Weights of a small GPT-style language model, trained from scratch on English Wikipedia: tied embeddings.
Each number is 200 + 20 x the weight over its row's rms, rounded and kept within 0 to 999. Layers, rows and columns count from 0. The size before them is the row's rms in percent of the matrix's.

# layer 8 MLP down (transposed), 3072x768, rms 0.104, rows 2942-3014, columns 336-383
110,188,186,228,171,227,228,170,173,204,187,208,226,217,204,216,232,207,193,186,154,217,150,196,157,198,197,208,233,173,172,193,191,185,167,229,194,178,179,183,196,203,197,203,179,167,184,211,263
093,166,200,157,221,182,205,204,216,219,208,198,188,165,193,187,224,181,190,180,206,186,200,179,168,198,221,199,201,206,182,240,206,208,203,206,260,203,231,207,231,178,204,202,211,184,212,190,214
102,209,208,227,221,215,216,219,230,200,215,207,221,177,191,194,214,198,195,254,176,187,214,218,165,180,194,219,207,211,184,210,236,202,173,218,185,219,185,209,230,214,171,181,204,210,216,203,237
088,196,232,184,220,174,169,231,183,257,200,173,193,204,202,205,194,188,234,196,196,184,173,179,184,205,218,219,195,206,201,197,223,221,193,212,209,182,203,214,195,194,209,181,204,199,204,169,195
095,232,188,215,205,190,208,233,199,201,190,216,182,209,176,240,198,172,220,180,181,201,190,203,180,177,195,191,250,221,209,196,213,210,209,192,217,209,199,198,185,212,185,277,193,220,199,162,169
102,239,227,204,191,196,211,196,189,204,215,224,181,194,219,226,184,213,190,212,210,215,185,206,209,200,213,183,188,191,219,200,204,184,195,180,192,196,234,215,179,200,224,187,199,181,187,183,192
099,202,194,197,197,205,179,185,182,221,226,186,157,207,221,243,196,178,194,217,169,195,225,142,205,197,175,181,188,220,211,195,210,194,220,219,158,243,201,225,218,208,195,196,181,192,227,204,208
110,177,189,237,198,171,179,202,223,161,185,201,198,176,172,218,190,202,219,187,199,175,235,227,192,182,192,221,218,190,226,162,243,216,234,206,179,191,185,182,192,215,206,192,194,244,169,169,168
092,227,181,198,213,193,175,170,201,214,202,170,202,205,189,202,227,193,172,193,204,230,160,170,220,200,248,219,174,193,239,182,194,186,182,213,221,223,213,220,216,182,164,192,230,186,208,218,192
104,171,190,235,207,212,188,226,175,190,198,207,232,184,219,237,159,210,172,213,217,176,197,227,224,217,199,189,231,215,174,218,196,177,181,182,195,196,189,211,163,212,222,202,163,171,158,187,198
103,209,200,224,214,180,168,232,193,223,216,215,164,190,165,225,192,213,222,179,211,213,197,227,207,195,189,202,197,201,236,242,223,187,187,198,194,221,214,211,177,192,200,187,185,184,183,175,196
101,186,193,214,201,210,195,156,160,210,207,212,180,230,179,233,201,199,243,193,203,143,204,246,221,197,181,191,215,213,201,190,196,218,196,210,192,183,208,179,197,197,208,187,209,159,187,186,211
105,198,176,183,178,175,202,211,183,215,200,189,223,212,219,177,195,186,196,196,180,178,222,200,200,190,156,211,190,199,185,217,202,202,169,177,210,175,189,206,199,176,209,203,205,194,201,198,193
096,196,202,204,175,196,211,212,211,179,168,212,193,212,189,194,199,193,188,204,222,185,204,209,176,219,202,208,190,200,223,157,189,227,207,203,208,196,179,204,197,224,202,251,218,211,232,247,194
100,182,199,205,217,204,257,203,173,184,252,243,199,230,184,221,179,203,190,194,198,193,229,178,188,198,184,200,202,211,227,184,196,236,218,207,166,189,238,191,186,197,181,204,207,234,202,241,189
098,182,202,199,200,192,210,180,184,190,223,191,212,197,163,213,177,164,203,239,216,197,220,234,201,197,188,231,194,197,194,206,170,180,208,210,198,193,206,207,245,204,198,239,191,199,234,224,227
097,203,204,217,220,198,219,228,235,208,196,172,195,204,181,191,183,184,211,213,180,203,198,191,202,209,229,271,229,192,198,190,201,195,189,235,202,191,221,214,215,191,185,213,217,217,210,201,216
107,173,182,196,199,191,185,172,188,199,212,200,227,235,195,191,187,159,215,180,178,190,208,189,238,220,220,208,189,196,208,184,215,169,200,208,199,184,219,211,222,194,211,185,196,182,203,218,222
097,214,183,231,191,213,205,184,192,215,174,163,187,201,195,225,178,200,201,204,197,211,178,209,196,209,202,195,167,163,225,193,220,172,191,190,202,210,223,236,200,227,174,196,191,192,169,234,158
112,177,225,222,163,170,124,184,184,159,211,207,193,189,214,195,206,233,203,222,219,232,185,183,215,184,215,219,215,183,202,212,191,228,219,186,206,203,169,209,176,177,174,198,194,215,241,213,170
096,195,212,189,199,214,196,217,207,201,219,198,167,204,194,179,230,195,229,187,195,215,197,226,211,177,231,195,202,210,192,199,157,198,200,195,181,199,184,205,209,157,185,217,215,170,181,190,228
101,175,186,191,228,148,226,187,220,194,218,225,211,195,202,203,177,207,233,202,187,201,196,226,180,263,208,215,213,179,206,198,193,224,191,180,208,197,187,227,227,213,184,215,202,233,259,210,174
105,220,205,211,176,184,185,199,212,183,207,203,176,197,208,233,215,214,186,176,186,192,220,218,194,183,186,199,164,189,182,201,198,206,181,161,197,218,213,202,213,181,185,210,255,187,233,186,214
102,210,192,193,206,191,182,205,196,174,208,232,141,199,188,209,185,188,179,187,169,203,185,216,170,218,172,180,205,215,184,179,175,186,199,198,194,190,198,174,221,197,179,192,213,224,197,207,215
108,184,188,155,189,232,175,182,207,190,221,208,231,178,205,221,212,188,223,198,181,167,202,209,178,207,226,163,198,224,208,193,202,227,283,190,209,237,226,222,209,195,146,246,186,208,164,198,225
093,203,194,237,144,214,207,180,171,173,208,205,158,249,208,188,206,190,240,187,202,199,216,201,231,213,216,201,186,194,185,203,172,227,203,214,218,185,217,182,200,179,214,208,202,224,226,197,183
097,183,252,205,215,185,216,174,207,204,198,192,206,232,201,221,192,220,212,195,227,205,201,186,182,191,221,191,213,186,186,233,192,182,210,238,227,201,205,203,199,193,186,183,207,206,199,213,184
099,160,234,164,171,219,189,173,196,215,175,183,196,172,230,200,220,235,210,208,198,205,192,186,237,193,212,176,214,187,196,223,209,179,183,207,217,160,207,216,188,220,215,168,190,195,196,209,185
101,200,210,184,183,218,213,201,202,196,184,239,177,191,177,202,218,216,203,217,170,196,169,231,195,209,177,199,185,218,192,192,154,208,193,170,211,216,251,203,190,172,202,244,240,188,197,212,187
097,211,201,175,205,220,164,230,198,166,207,204,208,200,191,229,185,205,171,215,210,217,181,190,192,186,176,208,193,240,206,225,198,196,219,213,198,193,194,179,197,165,225,241,203,193,202,173,175
111,213,200,204,198,214,196,221,151,178,211,168,184,185,198,204,223,193,208,194,194,215,196,195,218,170,209,227,203,192,199,189,217,203,211,198,206,122,200,182,226,189,177,223,197,170,217,172,200
096,190,202,221,183,192,191,204,177,202,196,188,216,239,195,179,215,188,185,172,218,180,182,199,176,194,214,197,189,197,162,204,178,209,204,211,205,206,165,195,185,228,219,214,229,184,183,194,187
106,193,181,226,217,141,196,220,203,236,227,216,184,179,183,202,176,210,194,173,191,172,187,170,163,181,205,207,203,192,194,207,186,205,198,261,189,223,222,206,207,219,177,193,217,186,208,172,170
098,189,179,199,171,192,191,186,219,168,223,206,198,192,214,198,184,219,256,207,207,217,165,193,220,204,199,222,178,175,193,182,203,181,236,219,214,192,233,196,246,200,211,232,235,201,177,207,220
094,211,246,225,193,212,207,223,193,239,217,240,188,180,189,209,198,180,201,187,176,178,201,193,227,217,208,227,214,185,187,154,201,159,204,189,209,181,203,240,192,205,194,208,204,191,192,186,169
098,162,208,204,197,230,217,215,212,223,171,191,194,179,184,166,200,211,175,211,170,184,231,215,204,195,180,219,243,186,188,182,177,207,211,224,186,190,197,229,220,202,174,181,227,196,205,181,239
108,178,166,213,197,184,202,195,195,211,212,174,177,195,225,168,204,230,184,213,198,209,210,189,177,225,224,200,228,188,200,202,205,220,187,169,223,209,204,226,241,181,180,217,210,186,209,164,171
099,225,200,171,198,200,190,208,206,184,205,196,176,206,206,216,239,183,210,222,212,183,215,220,210,199,205,167,204,233,178,206,199,237,191,193,195,217,215,214,209,202,169,211,201,197,173,197,194
102,184,165,209,196,208,194,211,220,190,233,243,196,183,183,209,210,194,213,187,187,179,215,195,206,186,209,211,186,204,202,195,173,211,166,195,216,178,187,204,221,188,217,175,157,214,224,212,209
101,190,199,221,196,180,215,211,215,261,199,232,215,248,216,174,206,216,183,223,199,192,208,160,177,270,140,227,203,245,171,216,180,207,208,207,215,192,204,218,214,176,224,209,169,211,177,210,188
097,191,182,183,191,193,237,187,153,226,208,227,198,200,239,195,210,214,208,176,182,185,185,178,193,199,206,215,204,187,222,181,191,212,171,210,190,208,212,188,173,209,179,200,186,197,227,186,201
100,200,210,154,169,212,197,150,213,213,198,212,221,174,193,196,238,186,209,193,183,201,188,201,215,214,200,198,221,184,227,231,191,223,219,207,210,177,200,210,208,213,208,153,196,204,199,216,214
101,200,191,207,186,166,219,214,191,219,203,171,144,203,203,188,190,219,210,192,217,210,169,209,171,195,206,227,178,201,210,261,204,218,209,243,217,204,207,204,173,203,222,186,200,176,180,141,170
105,194,196,185,182,180,224,241,173,156,271,201,228,203,229,234,193,222,206,226,169,164,214,202,195,179,215,199,194,195,201,188,222,178,198,182,186,204,192,218,196,176,207,218,201,212,170,195,231
104,237,225,194,190,217,159,210,183,196,198,165,203,213,195,224,217,181,202,171,198,212,197,197,174,181,212,212,187,164,203,151,213,175,215,184,225,205,197,216,199,199,191,210,183,179,204,178,177
094,210,188,165,188,211,223,168,211,224,188,213,223,212,185,200,225,197,188,205,216,205,146,200,215,220,218,160,213,229,205,168,185,220,224,207,206,240,201,185,199,227,177,196,178,208,209,215,191
098,201,160,201,196,238,212,179,186,156,219,227,215,197,177,197,221,212,180,206,163,219,196,195,209,199,199,201,195,180,195,238,191,198,195,223,210,209,231,228,208,209,210,218,162,190,266,167,202
100,185,168,160,236,202,197,200,226,224,171,217,175,205,180,192,194,192,190,183,197,235,195,199,199,178,183,199,185,238,208,196,196,230,187,194,194,186,201,214,165,191,240,228,170,178,195,234,186
093,217,159,214,194,208,181,218,181,186,202,214,217,203,222,193,217,181,193,177,216,206,222,221,184,179,234,216,210,192,169,208,189,200,210,221,173,213,190,202,220,234,213,192,217,166,186,198,188
102,181,190,210,191,209,180,197,209,223,222,176,211,176,150,183,211,194,159,187,225,187,185,175,209,206,199,216,192,184,225,199,178,226,201,211,221,208,209,239,187,198,182,160,204,179,249,221,180
101,186,218,192,214,210,198,220,206,192,188,193,157,237,192,196,198,204,203,208,203,178,196,206,220,182,243,183,175,200,187,226,191,189,181,176,169,205,207,187,235,181,183,196,214,196,248,216,179
101,186,166,184,209,205,235,232,212,207,224,178,201,199,214,197,193,177,231,190,224,205,209,164,206,206,194,163,193,190,204,174,170,215,189,155,223,207,195,203,211,219,234,175,184,193,183,190,197
096,236,241,200,229,215,221,197,194,180,196,228,195,165,199,174,189,183,216,193,174,223,187,225,231,207,190,206,245,233,245,209,197,155,155,210,213,214,241,199,200,174,222,189,214,207,192,190,178
097,243,232,189,182,176,168,160,201,175,186,206,221,249,221,166,206,207,191,171,186,228,236,209,194,172,235,191,226,214,215,265,183,232,210,186,208,201,175,169,211,201,190,223,161,157,211,175,240
099,225,194,245,191,237,161,168,258,204,172,200,194,189,202,222,224,197,203,213,220,178,203,203,160,205,238,176,204,206,200,190,216,223,230,202,198,190,221,198,223,176,203,221,166,216,207,207,186
101,183,196,236,195,231,225,219,223,209,174,204,218,216,229,178,212,225,209,207,204,185,221,193,155,234,189,195,189,223,222,225,205,222,184,194,221,192,210,245,217,224,201,192,203,192,202,163,233
102,225,211,234,169,194,226,211,171,182,224,202,210,177,182,203,206,173,223,207,177,194,187,189,202,239,217,190,206,189,224,196,212,187,172,220,200,201,212,186,221,195,217,187,215,212,203,207,156
107,194,155,199,175,201,166,182,210,238,216,196,200,204,193,201,216,219,192,187,199,204,176,219,214,183,210,212,179,227,229,155,199,225,217,211,171,224,187,173,178,205,216,209,170,202,195,179,219
101,187,249,207,149,215,215,230,198,208,166,206,189,211,246,193,180,220,196,220,206,213,181,191,196,197,164,188,228,176,207,215,190,187,228,196,195,206,196,213,206,215,183,176,211,198,237,209,183
101,212,202,197,177,193,218,186,178,210,203,232,185,187,233,197,214,194,176,189,192,263,184,223,195,199,216,200,235,214,214,194,204,219,186,182,198,211,204,200,201,183,186,204,219,172,206,186,195
100,199,175,180,211,216,214,199,216,222,193,212,203,197,191,186,198,200,159,192,205,190,214,207,172,191,230,212,168,207,202,206,232,194,196,228,227,230,191,179,209,177,183,222,229,201,211,195,216
098,191,209,219,219,243,200,247,230,183,209,180,188,193,199,220,203,178,229,202,229,163,222,192,207,199,209,180,215,190,186,215,159,217,250,185,205,226,222,197,196,197,186,182,196,179,196,182,189
096,231,201,215,175,195,196,164,205,203,183,184,188,207,212,172,215,198,191,181,186,186,213,199,239,208,196,256,165,233,219,228,227,226,186,175,175,218,215,227,220,188,164,201,244,199,166,198,186
099,182,176,198,223,203,224,216,183,173,212,226,234,213,211,215,203,191,236,205,210,186,184,209,153,185,153,218,192,182,186,196,238,216,194,221,183,183,211,218,182,179,234,226,191,240,192,230,203
100,200,180,174,195,203,169,171,225,189,187,209,230,212,163,204,178,199,199,173,182,195,191,227,177,211,185,240,157,203,195,193,207,198,189,205,196,197,168,189,176,178,188,183,216,180,187,185,231
102,188,240,181,185,168,207,230,176,214,192,204,184,189,214,201,188,195,205,215,213,192,200,205,180,221,154,196,202,214,202,156,230,218,215,207,163,223,195,210,189,193,197,200,231,187,199,196,178
102,205,193,174,217,198,194,205,189,219,233,223,159,207,186,196,216,226,218,183,199,183,219,172,192,204,213,207,186,211,190,214,189,227,163,208,206,174,207,218,207,201,208,168,229,174,198,194,178
101,263,171,207,198,199,209,211,227,210,200,187,205,196,197,194,200,207,188,184,220,180,183,224,174,213,179,171,192,204,203,203,181,181,219,173,192,197,202,206,187,211,213,199,216,230,180,225,181
097,218,189,233,172,190,192,183,208,205,183,177,172,199,202,258,191,182,168,194,182,216,182,198,245,194,183,201,167,208,165,197,169,203,180,180,174,217,221,205,257,167,233,181,191,232,166,210,162
090,190,196,203,201,193,222,198,166,223,214,200,197,234,187,176,171,212,194,209,192,239,208,200,148,211,178,188,185,202,201,193,204,180,220,201,187,201,212,204,193,210,211,230,194,176,199,185,203
094,182,204,186,196,227,204,179,252,236,236,202,224,185,218,216,233,217,192,186,217,213,221,205,195,205,221,196,210,170,165,189,233,188,179,199,213,210,168,217,211,200,218,192,189,199,210,192,174
103,207,215,175,123,211,179,203,189,185,183,175,198,195,237,217,208,177,193,223,182,192,210,206,185,156,219,220,168,210,183,208,208,209,155,199,233,183,193,217,174,241,229,220,195,210,234,205,195
100,197,227,220,200,194,223,213,182,202,179,202,191,212,195,179,191,195,219,188,206,188,200,211,215,198,228,234,216,145,202,159,209,190,185,209,200,219,200,238,210,224,196,164,193,185,209,186,193
# layer 8 MLP up, 3072x768, rms 0.0691, rows 2943-3014, columns 336-383
092,231,218,179,235,196,207,235,203,180,175,216,203,207,180,205,199,179,227,222,191,215,232,167,227,230,226,171,224,204,227,189,197,173,156,220,203,183,175,226,178,197,180,232,133,213,211,229,185
101,212,215,198,249,192,208,214,187,231,217,179,190,208,179,190,200,189,203,190,197,211,177,187,215,180,216,207,227,220,200,185,219,213,198,214,227,180,234,226,183,205,167,225,203,203,187,189,205
094,183,215,189,207,213,251,167,162,203,176,245,220,179,184,197,173,222,208,201,206,205,231,237,214,205,185,164,187,192,181,230,197,216,160,203,171,224,199,212,199,216,194,221,226,203,226,229,217
101,165,188,196,193,201,226,220,209,216,211,185,207,200,185,243,197,201,205,175,171,207,226,153,182,196,227,219,219,212,214,189,206,225,153,240,205,191,154,204,188,188,205,198,197,198,184,192,235
099,210,181,173,177,206,240,221,180,229,200,219,201,202,219,183,201,196,205,174,192,174,193,202,171,234,163,173,179,204,185,213,223,204,172,241,178,197,185,176,235,208,215,224,199,196,203,191,196
099,229,209,194,229,187,181,191,222,217,182,184,181,240,195,240,199,192,205,164,211,231,162,217,195,210,180,201,195,228,192,193,191,189,171,210,183,219,215,214,198,188,248,201,212,205,188,188,200
108,215,177,225,186,191,219,201,196,229,207,181,183,168,260,200,195,188,227,203,190,195,209,212,196,221,193,194,186,189,190,197,190,217,214,202,180,187,202,209,165,215,184,194,213,189,189,204,160
094,171,187,201,222,171,196,179,195,198,224,177,221,191,199,199,234,196,181,207,201,208,204,215,214,182,203,205,228,231,185,222,183,234,184,212,171,200,182,185,181,209,245,201,205,205,239,246,204
100,201,206,226,184,199,172,229,195,193,244,179,240,230,228,245,184,171,191,186,179,177,223,200,180,216,175,194,174,207,206,178,178,176,214,199,194,190,198,153,201,201,212,213,211,184,217,215,206
103,183,183,198,203,227,174,182,195,197,180,195,205,170,216,222,215,207,196,196,210,218,186,203,203,199,201,161,227,161,201,201,206,210,227,189,207,198,210,206,182,148,204,214,206,236,206,196,180
101,155,209,195,174,184,169,231,165,220,224,214,187,187,201,200,227,187,207,222,209,225,177,183,200,204,193,216,179,204,208,203,234,215,185,214,178,166,228,184,194,174,189,213,188,217,184,250,194
097,160,170,176,214,232,170,173,182,204,192,208,194,225,228,184,162,170,169,200,193,193,221,171,248,188,216,196,188,224,246,208,209,219,231,183,203,184,203,190,225,208,234,198,194,187,192,202,192
098,199,221,223,216,241,211,204,190,231,184,212,212,213,196,216,178,187,226,185,213,210,206,197,239,242,227,213,204,186,165,224,208,178,157,171,193,206,207,183,180,214,195,186,178,206,188,201,194
100,197,206,203,203,166,216,190,176,204,207,185,193,218,184,185,194,173,164,161,205,198,186,221,210,188,203,203,210,162,214,233,210,181,221,219,210,209,190,179,216,193,202,176,200,192,219,232,189
102,192,227,181,187,184,170,224,182,213,202,189,171,198,206,195,192,198,171,235,208,213,230,184,225,182,180,174,199,223,231,228,197,187,209,204,218,235,173,174,200,179,202,207,215,229,187,188,200
097,183,177,194,174,195,181,195,198,190,199,182,209,238,158,227,229,186,193,236,182,204,181,181,213,186,233,199,203,211,194,199,205,180,233,206,200,204,224,231,196,233,207,184,153,220,202,216,177
100,211,209,203,185,176,211,192,184,175,209,203,174,198,194,191,179,199,189,204,175,211,241,194,201,182,231,195,186,221,207,198,187,213,219,206,206,203,203,173,253,237,215,175,220,194,185,229,197
098,177,212,228,166,148,207,196,226,158,218,197,188,210,216,225,178,198,206,176,196,223,186,226,192,225,185,171,206,178,201,175,190,191,180,184,206,233,192,182,202,216,231,203,212,197,168,199,177
110,223,214,203,220,187,186,189,190,168,212,164,221,218,184,202,195,233,203,198,224,173,177,181,222,198,190,203,205,190,216,211,164,210,187,199,221,197,176,176,210,139,187,181,208,217,196,240,187
099,207,218,202,189,191,183,230,200,160,202,187,194,211,209,204,239,192,201,216,204,198,221,217,207,216,175,203,212,215,203,224,243,212,208,166,194,227,201,238,180,212,194,177,223,243,225,196,199
099,193,191,184,197,209,198,210,176,196,189,206,190,193,225,165,211,226,180,182,187,185,203,176,198,153,191,190,207,229,212,198,197,196,191,180,195,182,195,202,189,189,223,164,180,220,175,165,210
103,199,192,185,206,193,219,194,220,236,247,179,186,230,190,203,190,161,222,167,167,194,203,203,208,194,224,205,217,160,184,188,190,199,176,214,165,218,190,140,164,211,177,169,161,196,205,193,212
100,191,210,213,209,192,206,202,183,199,175,168,188,202,196,197,173,183,225,178,214,249,169,195,198,219,183,235,192,258,181,206,202,189,151,204,216,205,229,187,191,208,197,230,203,191,207,199,194
107,195,168,165,210,219,250,200,201,204,217,211,227,175,208,224,204,198,182,198,203,197,200,179,187,203,235,197,255,207,238,167,156,219,234,193,193,248,238,224,195,217,172,204,194,174,199,204,204
098,215,212,198,196,148,222,227,218,227,222,242,214,204,184,205,199,182,204,199,179,218,204,211,206,196,169,182,202,185,192,250,190,176,202,224,220,189,205,220,210,225,180,231,185,212,244,166,174
097,209,212,184,193,218,198,193,234,207,218,198,195,199,229,192,207,216,212,199,201,202,186,180,204,203,173,192,215,201,190,230,211,194,195,187,210,210,213,168,230,205,179,189,217,216,226,203,174
099,165,199,201,218,191,185,186,212,188,182,194,222,199,189,190,213,207,208,228,215,191,211,193,193,210,174,204,191,217,146,188,194,222,210,199,167,207,208,202,204,204,229,240,173,215,212,214,212
099,215,207,221,211,238,182,193,201,218,185,196,196,197,181,194,167,196,171,162,215,186,177,192,204,187,217,211,219,204,227,218,147,218,190,194,171,161,216,186,218,212,223,207,226,194,204,222,186
100,188,220,198,224,239,197,188,214,185,197,227,208,206,181,199,221,222,170,235,189,189,215,246,192,212,188,217,221,170,216,219,213,211,206,238,197,189,138,219,209,186,231,212,190,220,228,182,192
104,202,188,199,182,214,207,190,176,229,211,188,180,196,218,194,208,176,211,202,190,181,194,199,188,189,214,235,211,231,165,199,212,206,212,201,221,187,197,249,231,207,208,218,204,180,195,225,209
095,162,183,206,178,200,208,195,222,194,210,207,196,177,193,198,204,181,203,199,198,202,202,176,200,138,218,216,201,183,219,191,246,200,210,190,194,194,173,225,213,184,197,190,217,219,198,195,178
103,205,210,215,159,206,191,221,182,215,182,185,201,155,192,216,193,187,172,193,173,235,199,187,178,197,204,169,181,219,194,195,216,212,237,204,187,229,238,223,169,203,168,173,189,197,231,197,222
096,174,213,214,190,182,188,185,143,232,219,158,210,223,201,194,195,201,200,206,199,244,206,193,204,215,227,183,201,177,198,217,194,222,211,213,191,192,216,194,191,212,232,233,212,232,244,214,207
100,184,202,191,217,198,192,185,218,210,207,204,220,179,207,195,169,180,207,185,238,191,188,183,200,174,207,201,221,174,203,221,200,211,177,189,192,199,155,191,219,188,241,237,202,164,185,177,200
099,203,193,227,222,203,206,176,201,200,197,213,196,211,202,223,182,191,223,205,178,187,185,227,205,233,222,168,205,211,175,177,218,202,199,207,207,191,167,192,228,188,194,216,202,227,211,198,220
103,189,154,198,201,198,214,158,192,215,194,177,228,206,200,189,168,244,178,227,208,199,176,237,203,188,197,196,189,222,218,208,220,173,178,183,179,203,193,195,194,212,184,214,203,214,183,182,215
098,187,212,179,210,181,221,175,218,174,211,187,196,227,220,215,214,192,265,203,200,182,214,201,192,208,201,176,204,222,188,191,195,222,218,209,211,208,199,206,197,182,166,188,205,201,175,147,212
100,229,197,215,215,206,221,202,188,203,171,222,173,200,171,191,230,229,211,194,177,207,170,193,206,184,204,202,199,208,185,192,190,195,239,196,209,193,191,193,197,265,188,239,199,228,222,212,185
101,191,205,187,184,210,226,160,182,172,206,212,198,166,186,202,215,217,178,188,222,221,207,192,219,210,227,216,187,208,209,196,183,203,254,202,179,211,232,195,182,210,195,197,223,193,181,188,193
099,230,198,208,187,198,198,171,226,237,203,216,205,200,196,186,216,200,197,214,200,230,193,203,206,198,204,185,202,169,200,199,202,213,202,187,228,200,212,187,184,197,210,217,213,231,182,220,186
104,180,194,174,235,196,179,164,231,231,194,207,169,208,192,182,198,222,231,184,183,204,167,160,194,189,203,180,200,209,156,206,234,192,232,239,198,211,223,212,242,181,192,190,159,220,182,227,178
101,178,226,186,170,175,203,203,200,233,230,184,214,192,184,213,223,187,197,174,216,218,203,184,171,191,232,246,202,211,225,206,205,204,232,197,207,202,187,229,196,191,171,223,209,175,216,196,207
104,168,201,227,219,210,188,194,180,207,188,228,209,201,230,209,217,203,243,202,198,202,195,214,250,227,218,172,236,185,194,201,202,190,192,205,202,231,158,182,207,187,181,180,180,183,203,182,159
103,220,197,174,183,226,216,218,209,210,206,222,185,206,211,173,220,198,200,229,224,211,194,186,224,217,223,175,184,231,224,193,213,193,178,215,208,200,190,180,192,196,213,165,206,212,173,165,186
096,194,191,210,179,177,210,215,189,230,188,201,163,196,222,208,185,201,201,176,203,216,162,188,191,143,169,185,199,198,193,211,210,186,181,226,234,194,191,192,183,215,180,215,189,235,189,220,190
097,239,174,188,217,206,214,165,200,177,197,206,172,200,189,165,205,229,204,190,205,214,207,206,181,212,171,210,224,213,177,211,217,184,212,194,230,204,228,193,208,202,220,163,215,215,209,209,190
102,188,212,190,215,209,190,200,186,211,232,206,237,193,189,187,206,177,235,224,214,232,237,209,197,234,190,206,228,188,182,236,197,204,179,214,209,182,197,220,192,218,211,230,211,181,178,186,209
095,212,185,185,193,198,184,215,219,227,187,204,205,180,196,238,188,165,231,205,197,212,197,180,205,193,231,157,198,229,189,239,206,207,158,215,174,161,185,211,193,202,168,198,209,226,217,225,219
103,210,196,163,176,175,219,188,215,218,140,211,183,200,212,165,183,186,169,231,192,186,194,201,171,158,216,195,224,166,209,176,202,209,194,206,221,217,238,198,222,203,194,216,200,188,197,226,202
102,205,202,180,210,187,190,172,210,203,191,182,163,179,200,198,171,209,176,204,216,213,210,203,173,179,205,207,195,182,128,196,164,176,190,220,202,191,187,181,181,194,165,178,184,189,209,217,218
102,203,187,229,183,198,200,197,187,196,193,173,203,235,196,175,233,233,202,198,224,246,184,183,197,205,204,194,209,150,222,207,194,199,188,215,152,177,170,190,210,194,218,210,187,195,188,180,184
099,213,185,213,229,185,200,174,198,169,189,206,211,196,211,194,214,209,170,210,169,201,197,194,189,230,194,208,176,204,210,192,255,189,201,174,203,195,227,219,166,176,192,202,187,190,217,221,211
097,174,204,196,198,177,216,222,221,173,213,162,196,192,197,223,217,217,199,199,162,237,173,203,168,201,203,187,215,187,198,216,224,161,193,176,184,155,204,213,199,168,175,191,195,223,195,233,202
095,214,149,216,201,203,197,213,219,224,188,227,201,176,214,228,187,206,199,204,193,229,199,214,169,236,206,179,200,182,230,185,208,187,177,214,217,214,207,200,208,216,221,212,191,210,211,192,216
104,192,178,192,225,204,187,202,200,196,188,193,233,211,194,194,196,170,189,188,202,208,201,224,164,175,184,197,179,198,214,183,151,226,210,223,200,165,233,192,181,192,197,258,219,222,184,180,222
100,194,199,166,178,192,203,210,191,180,216,222,213,200,195,192,197,190,190,204,200,199,209,216,199,180,212,182,176,221,249,182,193,198,202,228,237,225,175,190,219,183,161,217,196,220,209,163,157
106,233,203,193,207,193,202,203,215,235,225,191,226,181,201,167,215,182,202,175,225,233,196,213,205,221,213,228,201,156,179,210,213,183,171,225,190,212,196,219,211,195,194,165,166,203,194,171,197
103,198,199,202,174,156,198,186,204,215,184,187,214,175,183,202,209,193,209,173,240,193,211,205,193,219,241,215,187,210,196,172,178,201,179,212,202,213,175,201,195,191,204,216,198,186,178,152,224
102,229,215,193,204,203,223,216,187,180,177,187,191,207,219,175,205,218,172,199,210,205,163,228,210,230,194,176,218,196,211,180,218,200,187,226,221,234,219,209,175,197,188,150,229,197,230,149,221
097,185,186,209,214,218,225,226,179,186,237,190,208,201,189,224,200,222,214,204,179,186,199,140,188,235,188,192,181,224,201,181,174,192,193,207,205,176,197,165,208,209,195,183,208,210,174,232,202
101,198,171,222,192,224,196,191,201,179,225,189,217,210,197,186,191,211,208,209,162,208,203,192,219,210,200,201,195,202,183,197,195,205,203,187,168,223,207,199,210,205,204,200,198,202,197,181,182
100,213,191,218,166,223,197,213,186,193,178,220,188,171,195,196,202,163,200,236,209,179,187,225,201,203,205,224,200,189,192,203,201,195,201,213,209,207,193,203,181,175,194,189,201,169,227,209,208
100,224,186,163,237,171,218,172,239,214,186,212,211,209,153,204,214,206,207,212,204,224,189,218,218,188,232,194,194,166,218,175,226,201,200,207,191,217,202,204,189,195,231,156,198,227,203,190,205
100,202,215,212,217,208,207,227,182,190,254,192,218,177,198,218,173,202,215,229,194,184,210,216,208,213,204,180,218,177,201,178,196,203,205,205,195,220,197,200,255,231,197,224,181,202,199,206,210
099,179,179,187,218,238,204,171,179,215,207,250,178,237,196,247,206,176,202,227,220,208,186,221,188,201,214,207,249,233,201,198,214,178,205,150,193,214,212,172,189,176,173,186,212,198,192,221,212
098,183,173,208,207,212,194,195,233,221,206,194,211,249,216,201,190,164,207,210,209,225,177,224,160,242,177,216,201,155,230,182,211,182,192,166,189,143,199,226,202,207,212,178,216,193,217,193,248
097,251,248,222,176,162,200,212,219,233,162,208,198,176,230,174,195,158,179,219,173,208,201,200,200,196,210,167,165,189,194,151,191,192,171,187,225,198,204,188,167,194,205,222,204,211,198,176,233
094,184,170,214,209,207,203,224,207,152,219,179,192,205,187,178,170,234,220,203,195,211,195,227,200,197,173,169,180,185,176,208,192,188,207,192,183,200,196,227,207,226,203,194,185,199,199,225,233
093,210,204,212,190,227,211,157,234,203,188,179,187,209,183,191,178,186,220,197,212,196,190,235,207,209,225,190,198,168,208,227,199,213,205,186,173,197,207,179,195,247,218,217,194,205,174,194,236
099,181,180,203,227,199,203,222,167,164,184,189,244,231,159,216,161,216,200,200,200,206,189,206,227,200,221,196,183,220,216,200,199,196,219,178,215,198,239,192,191,215,186,219,193,161,220,235,232
100,205,204,193,168,152,174,194,179,201,207,184,202,181,176,210,216,224,171,195,198,207,235,197,234,207,216,190,212,202,166,236,183,207,183,218,170,200,195,170,216,181,198,229,223,178,197,196,193
100,205,201,198,240,161,215,186,153,217,229,191,184,214,176,197,206,175,173,173,175,174,195,185,160,245,213,183,223,204,202,223,174,197,190,214,183,218,161,178,216,218,207,224,191,199,211,154,199